config.yaml
num_attention_heads: 6
qk_norm: false
init_std_o: 0.00638
optimizer: "soap_variant"
warmup_steps: 200
decay_fraction: 0.816
batch_tokens: 131072
Each number is 128 + 32 x the weight over the matrix's rms, rounded and kept within 0 to 255. Layers, rows and columns count from 0. Numbers have three digits each.

# layer 13 MLP down (transposed), 768x192, rms 0.187, rows 413-478, columns 144-191
121137095104149140105177213122227191123121106119096129150117117155149093095176163133111134119086181133076153127129153161116124154154124156130096
130105111121108158143121093138108112139161097094155105178124068099138084078167175123129112157162189117080122098129149061142087166163115100165160
138142081148107106153174166088090087149110154175055079105129112142158162143118199131221086100147087098120187160088076141167103161088108093071130
136079090108151147139121090124148085091163109118103064051110169135138135161073105074145158142057114115126088094153110125142085135053115061129110
146147131141151113113220111134126126091137129083171177080174135171090158103107149079144153142151153149180138062097115209151128131112095145130093
084180108094108094112179106166134137097095162166159153131109070076124154119161045108134112154168063144114143103119139088115134142150160128089119
161146127181119119112124083136100118106144202088125124155180126183172160128125098138133100094152105121121136117112145158151151123094150100139108
109109148095081123119161160117145141095173065148131127162133127125100164181179171145186134201123108134173092149132134125149080132121135173170138
085139154121155071155107132164095145085117056096171086127135092127136112091130068155100126134086176190153141178081052080080116144130132180180076
132100183104137108152126117144135115066133142117098119104093085069090087176131121162151112122181123146059104141095148068163032126123128141187114
090106139143134077111105142107131179176152137111171149160125104149144102078127155148120130103095115129111136123089131110177158092100132088111092
196173082113128088123139174075121194196068063138067136196101119152068151214107131155143060152130099106109123117096112116129104061098071165103161
161130150149144111105140122170130156055095139098139118133134125140125099083112097119081140118130113090203107142106141117079135183076114109106119
132070119150135153217102129078129144111132143130082122075095131128160158179084204155105153138136188119083200117142135152151131119141123186050193
087150151123099081152126113163165124130156107096151119114105137106130133054080069163112135138134113103136158102064141095154160114170101183132104
134169117141177114080097123145165129069126102177080154133167148071154132146108060108157166108168120133085172147163083175167116100143121120068099
156158193150163088113154155104120127064155118130129115113099101139150123096208113095138149145106145141063114136106117184107148137123120137148139
080090167057125154135120168160129135176130137118192066089110078126076104170136074152137155142147132129129167113143163186163149098068135117155040
096142121159044144087149132101134144050233135184094193135119084153163112124064091054109100108143190157178040111139116090184119180150082136121081
123176087140133162084105104176152163145130156105150092132137120182064101160118133140110132130205170130093097067160189129119127138177107116140142
135107142082152177094190119123045114164171082114102158130129097138148083172157189162154098165088081103136096162113146140185130137166130170125160
133092085144123088170123093109075096189134161121119118137081142136132147103106122100168172126139117141086169141064107158135102110183095085137122
071141137142138117096119143173057144130160086062180160141114149145161099117133128125139122055137108153116074149128114116126147060196121145153114
194164123124162155110137150119133093122123153164060119131095172120151112132149094145098154139117098143068127077149108136130076147121132132160118
085110090090164205116103108130115099107132109061116097130125212138193110109155176189086134104130213022161150130123120104167105127175142100091101
136096102154078125047156179089169145145141056108173162191092112124097109122090152138177131049108151119134163147071133094171079152151137082166120
129100119077159076115053095177156135072126143141163127152120142137083087151115150156124102127140190123164125089116139107057146121124063141100122
095099141123095136119142102143089126117112102131159090096122138096182151153116093125148122161142101135117163133104106087107123081099120092124094
135203117164195127111138140137110107107177144107136082129073146109131158138082111167121069117142105083134153170057137092101162048163111156126102
064157172150145178128098123175081159089110097100127158137157076147129091116187070068098177169093174120111178064146175087138104135150113151121183
117144146158207138164108101187075082180101153106154133165176179120119152122111116114094168102198138179104085144132088162135106148078113119164117
102131169074113108155101087119174122130148153130143151134113069158130106080230115114060144166192086098166119138141087116095101192091126118099134
157191142122144114093140139131145110126173151164119192115087123144153123113136139081151176160083160112168190114182137126097061194164142150090094
115109165137130158093123135135136084098107112158124147091149135142118180108115137129172125101099210087090137078115141114119153116094120129130086
151135159095170169103192138102184190135157147081165120060134099114082073153139181099176075145157155120132124131084101104125069176097152122129177
170128107126120119144117103168113090110149143132173099123070161180190141096134128127132107123123090202097165138173113115121086191109169158100094
089107127161078102106160091071115119159121135145116118143087123105085151080149099102128150130170140122114132145093103100113162148129121123139113
110092136094151094181102068142150052126154142119126060106149079132122123119181119119140087112170107097167160106112133173101104144164109135109082
119125106115079137133075124198151112136085145108080176120141102142140100013123136162117126082131149157085155127126132121124119106099213120131131
150154098137074137119092137094128149176100190095091120125104108066074112132167112154146136129139161145095120092159133111150141183123126164135151
129153153139174114154115131096140107146138089169115096142148162157148102154136153065147127117106139171129072083169152154114199140088109117120155
132135081151180113145081115163153103156149119109146167103110156135100152093149167146166044106179085078139112162189077121052153135180138089131182
170118151155131053155135054083128084213120199129150122137058099081132179135177127116117109096124172143162147121160112138131126171144118102168112
108096138122151141174165102138085138135140137166118153163123110174121155125114148147149154120145122146135117107146101165100113141139100052164066
130129112106161144128120139122102124064123090182125105127076129080152140099136255103139109117131132094138091096122190166134144130137082186130175
088099151120179091113111174106149092148075063170136102133150104160115147104142126103090130171121165106166159058173060084181123136102139117084136
149098084126173137091122126123145132171177118111103137121147150172151154160131146075153111114119122119098144096064126166130072169074076070116139
120049122135136073138096131146143156178147103150127159144155126167128127205133106122095166133125184150134116075191116089084145156181109129093135
132115082105107130143139127194197132135190173103094136139139089134086209136164107130112131127110158095094082139165129133182139112160156096111081
109152152148160103095150117109122144183103084117110117147157127054172126122143181164132076147063114122095140100122112096192076105115081146114118
106100113158100100109126150189110127151164164137178154169120191130155158115075115121108049146165172122039196145165111127158079093132090057139146
171170124122159167140124179134088137097147109148120179155128129127145120139119151142135133098144179147083122111130167104167093174198163141165184
078080107163090138155159103129102151177087137112052088169162106126105059103182153179109062165110120124151143087129135157187184151065063123115072
134124133118127121154114135124093151166112113141083126114107107176125109113126108100120160158123108120115089150158140122172082108106138144129116
149099171155127135147115116111112145163114172202086113093144106112146067181113167134166149159116114125138138128132147150152125137139197109123158
117099181122117141104110085100117097131144095135151114110073118145058097122146118129104058147151223154092174160140089132110179139093127156055101
100146208105115169126106149178131057163127116110095098113125132113167151136149172126158092090147110123160143153144178130129184139114148119078124
148076059096140099105178050080112148130207164234159190095120109117150144142117152131139111160112172153155118075138074135099118152177124089159159
113167154116090152138141086122095144126136110165171068124194129097150100053131111107115116151190095163148155162152093088187109092124140133133064
111081131094127106134129071176105121134091171162154092136144159157121139120098118128123149134151165147164128162104116072118122128158104124113063
135160105171114093101172128123140108079153150141065079075077194069095080166186087179080121149145119150115128118102161140121154207162164175154089
104129139191128114096127125110129149141130127169102111100044073100101096108105108126183091135062075159198143095139174156099107174081143169159104
123127135136138159147104156122142152131131155142117085085097102136175135102108183056112057091139148123158123142084201119112107120130083107158117
180133109187143148080094103102111112114089134123166099106204130112100119140117133114130102163134123174138115087113160151205124063140101165104151
103137091087080156108135155152119160095079185162145158087116106104112153087143131139120127107153150099130115152109146105191106202124077077096127
130169134204156040161094130088114134134108144142154135142056112148119143119113083088150118055136104108130119060139127143065133139158115181157109
# layer 13 MLP up, 768x192, rms 0.17, rows 414-479, columns 144-191
158158117145157184149123157123088217155175118086166115178086136108094142125137136180129091144183170117148184131170118092093186109116100134121182
208181147087160127145156137120180141137163102131126154200078155168145156113161112100154169084140178084103088143143099154128135157157145167147165
172186140113062100097138102134089121216111070103176176141074131068073101102122097143102112116100167088131119137147141114115107161208132150156184
095164161088166200152094140080113166144138117104123137111125110116127111181161145128095163182158112084123247193118135091121082127141099094164122
153156134107152104104124136116134103092165129110172150132125156128137140117137133155098159117172128158119092122079172138112101116134096143160128
146131113178140109160142182140165098180165149120099120102106130145101119116121153039108169174066164105116150142130119158154091134136102117076142
120139186129132058168095114116125146132086092079117096153115149179133129162081161099095150125110138103136195098128119118078106129134128132181169
157089131189159128131126152130104152171075143158062159075121147136134076180123115088129097177117073111107090107134118151141130092083079096165146
128136130165156112074149079137126115122119149119106099101152137154163150200141140086105117181150070079115147185154104178160101134162144162198138
145151070154136118140251100095123106145100086127135140149122111120166110207162152079183122158115111086113118125122164134076135123114114104141098
085141088088187070190179132110155166196122115159154119126108105176125117156117127121091139145130147170096062148159093093121068172096106110148226
123097129158185139179133173141142144100105111157171153099107160167121166127099107150124101179104137118185145093129140104116139169146147117144150
103089120076153152084085114176123112175105155124114143138155115112118128066103140109098140134118111143164112137153126135048111138127162176155147
115108103136187112108165171138062131168096097087098115128136114188109066161098142112152164137121172200120126107102107182083087080119143133093136
110145118125152199169092144129131151207152146125113115091106102158098137130089120138082104149102104059149134133137160229125131117104114126133141
145166083108118161155118123181124134157091131125150155159142195151132100174140122154156204072197161148117144126196100101129131142045107072080159
088099118136081095161190164137122173122119119080117137155147161140187137199103102153070137108123119090128105174188110109108140119112126132125162
126126105097175117167144119125136107138094127156137146108116123110144143131221102106148138084070136074145123114153114129161071162172143141194172
146110126072140166116102153080143103119145144106114147119172169081137082067114058092171145165124099126135169129117042135151167128127146109134170
100177141109122157138112112170036122118092160156144106130170179123150143124109087103126135148129165130108129123118124144033191085112097107150179
111133168079102181129112184096130185112118132113121038137176125126170143109135115169127069076114202156151115130137115144133133142047156107164161
110165093107131127188180109113137156118177164143165107094103134111140184178161113125169105130156137172145152138059121108115122131108135161121142
101169126091171101166112101155190064206114114103148143123143166135134148143184175120131108116156145075130122088121104103145096088174141130126102
118156091152143148128094113183129178118090111110082079072076090106170061156148120103162179064146109086169201134162130132173127008167172161139060
115121122089160173144177151094130087095161210178163153088134063120148033178139137058132156143099105157134137118158114123093120122156145106092173
128112157139153165118092142100142108179130152173145123102132151078163123141088143092184103098132080145099126122126076133103131100148158130153136
170147168158140086159111105087129123144129124180156176139104138120074176119149129126156121171090188135082189175107125112154156082120166129142135
088145132131104121147135091112164133140130106084103077093083084072127124080126202133125111082144118172110158114113119125133143145067143172132131
099217150118110120143145139116175172157149117094130117147095200148126165045137118059219215158129123138064116112131094128102121135136149163156137
098170098055087162071144158127129085055138017117108136084100073145116120131170157111124044144081146114120133105092151121134123150161164156046170
115250120096186104108105115138131129110105091136079161092160031077124075151130096176148139107094123109155142157103124200110140079138092128129140
102119161151119135167087165134104119102049086111135073120165166184159128131075190186131122145093143150151122177151075103180147070135148118168137
170129129121174154120115093172122138172182113133120131092131157144122086160135089097098176114095126131145152143111009098126087141196165135109221
094111096156124103169160068153157133182155163114088110069142108156085146150104113080146192192071147099047179175105056176107059149130148100159117
126167079132156132125145114121161095109150152092155178084128130123068119099156093107127105117166088128143093135144150098154070119134055076113093
098141158123122061111087079162095128133116090096158156104154069108131155100137125118057106083121115095144128133088138093160090100173124135121144
174146123110130124103162135194101105145158141205182107130128102128132094157152209121116120091094188112171098084149163129166080113055165146145133
150212178106108104142196136151136167124134112103094156152099157159098142090111116152098150111129122104132138130091071084136131099134143144111154
131102124086143135170148122175158052074122157093127095109125175141099157180095136084129156147110173142122182142138114157082150155114155083123120
111139148137095154147131142181122137094150109103116142237080099071091140153142120107095084135130123111073147183084133090163146130140161146176165
114180164147142142119140136108140153114185110090152129161097109130156159140134094142166096179100133163140121150111098171101076118131116102121100
105199088143097185107134117151091076149145096148156193160154133162141164095116163131167127144110118124123134131172170123128106136208140095100141
104128155113123134159141220120098066122163099106071124074113086094139167103120159134172069153173101124114173094120089152172166143122148177096151
133188105127139148105110105100169135111095134128138144111156125092086091137116206101142116096120125068094117172157070141052127108114071106135114
073174099132129167065150134085141089131160095157132158111173129110143149167157148144123120144107129106120141127073151141087080111109086112180167
132121103109186144172092171107039089138103122173158095123149136137095151121109157133175125061155121096074139174049082111120139133133147168153118
098157128128102134067142108155105178062133160173128124092068115093165147106114142097140097137168108158102114164121133105106035143153153121047109
150144178108139149117104154040117102121064136133146100143152109113136123142090147142120183079072112123088154082139152118082118077135070170148088
127141146099158124136162176164138091239142117141147170083123108126148106094163172123086178065171182123144131085143098176076125161169130095110136
128135105120130145165107131118125150125100114109145111097107078124095116141153138162074197075151085098135165110084080093095139110160071144105087
110078129097124109091100087127135151120107128112070135070147102174210141172188153126132157089108137088155123092130113197154126121042127079097121
081131108114119104112152176138064084070114104104117209177115107113133154128136140146081114082117107150145140077099106157114155134114188148134114
154139147142125174120078176175132203103121146085109128127153112148147092126106164147180088141143076099163085115119187145089141086105138137125073
151154145123194126106203167215141105101159130132143119078104142183123097138093084138121143066105109143149201117091113117124119125142134125142081
139098047216109151143088144176149123122170054181142059141133116092114112075142122155172115141121147108118182100152050116154143174172154071131192
128143103067160139097171086122145176075131185158112147158159155133171150144173188168178144133133116092148108188143092123083118137152121083145176
099240131078137110096071115154178151088085123058083065105206093156082156116126130130132118103117162116124118140124096113142156137128147106139242
171109176095159152105112187073132123052101072098129127119146153119166108131139063163104103125084129130103209123190165093131158096073100158107120
121086125172165137149151140107159084037131108118142130113135073129124114103086128105125152154130118151131126176169111151143121161145182098156121
136182161091159162170141154129126205124158146076107083123192101110169154139169140067133159187087130095129135134188077155130108166179201118132132
155120157085179116118117068090115172179122191095109117153113213136150162150172188079175069067136070101153076116089114096114083162145185141155136
084127150074119125138121158139101155117159134138192126167139156129105073089094119144121150129105097204097144118125115098128201146107174134126136
134094161117109126152038137171148125149154127069055134096123061088128078124097140097130102108151186171155162146148153143157104114125107110116091
109100101145085044150061087117047055138123081096144097087156166109156111142117149083195083139156143108101134194119086125115176149095136141115146
146108106163159147157131137145123133093175141160119197166173086153139129087215189165136155140110091150135147119101121107164130085126121104121157
106158155073179188085088168059213121109156134117165157165119153119133168108077123135150093174116109107103160127113169146085079150100114117129085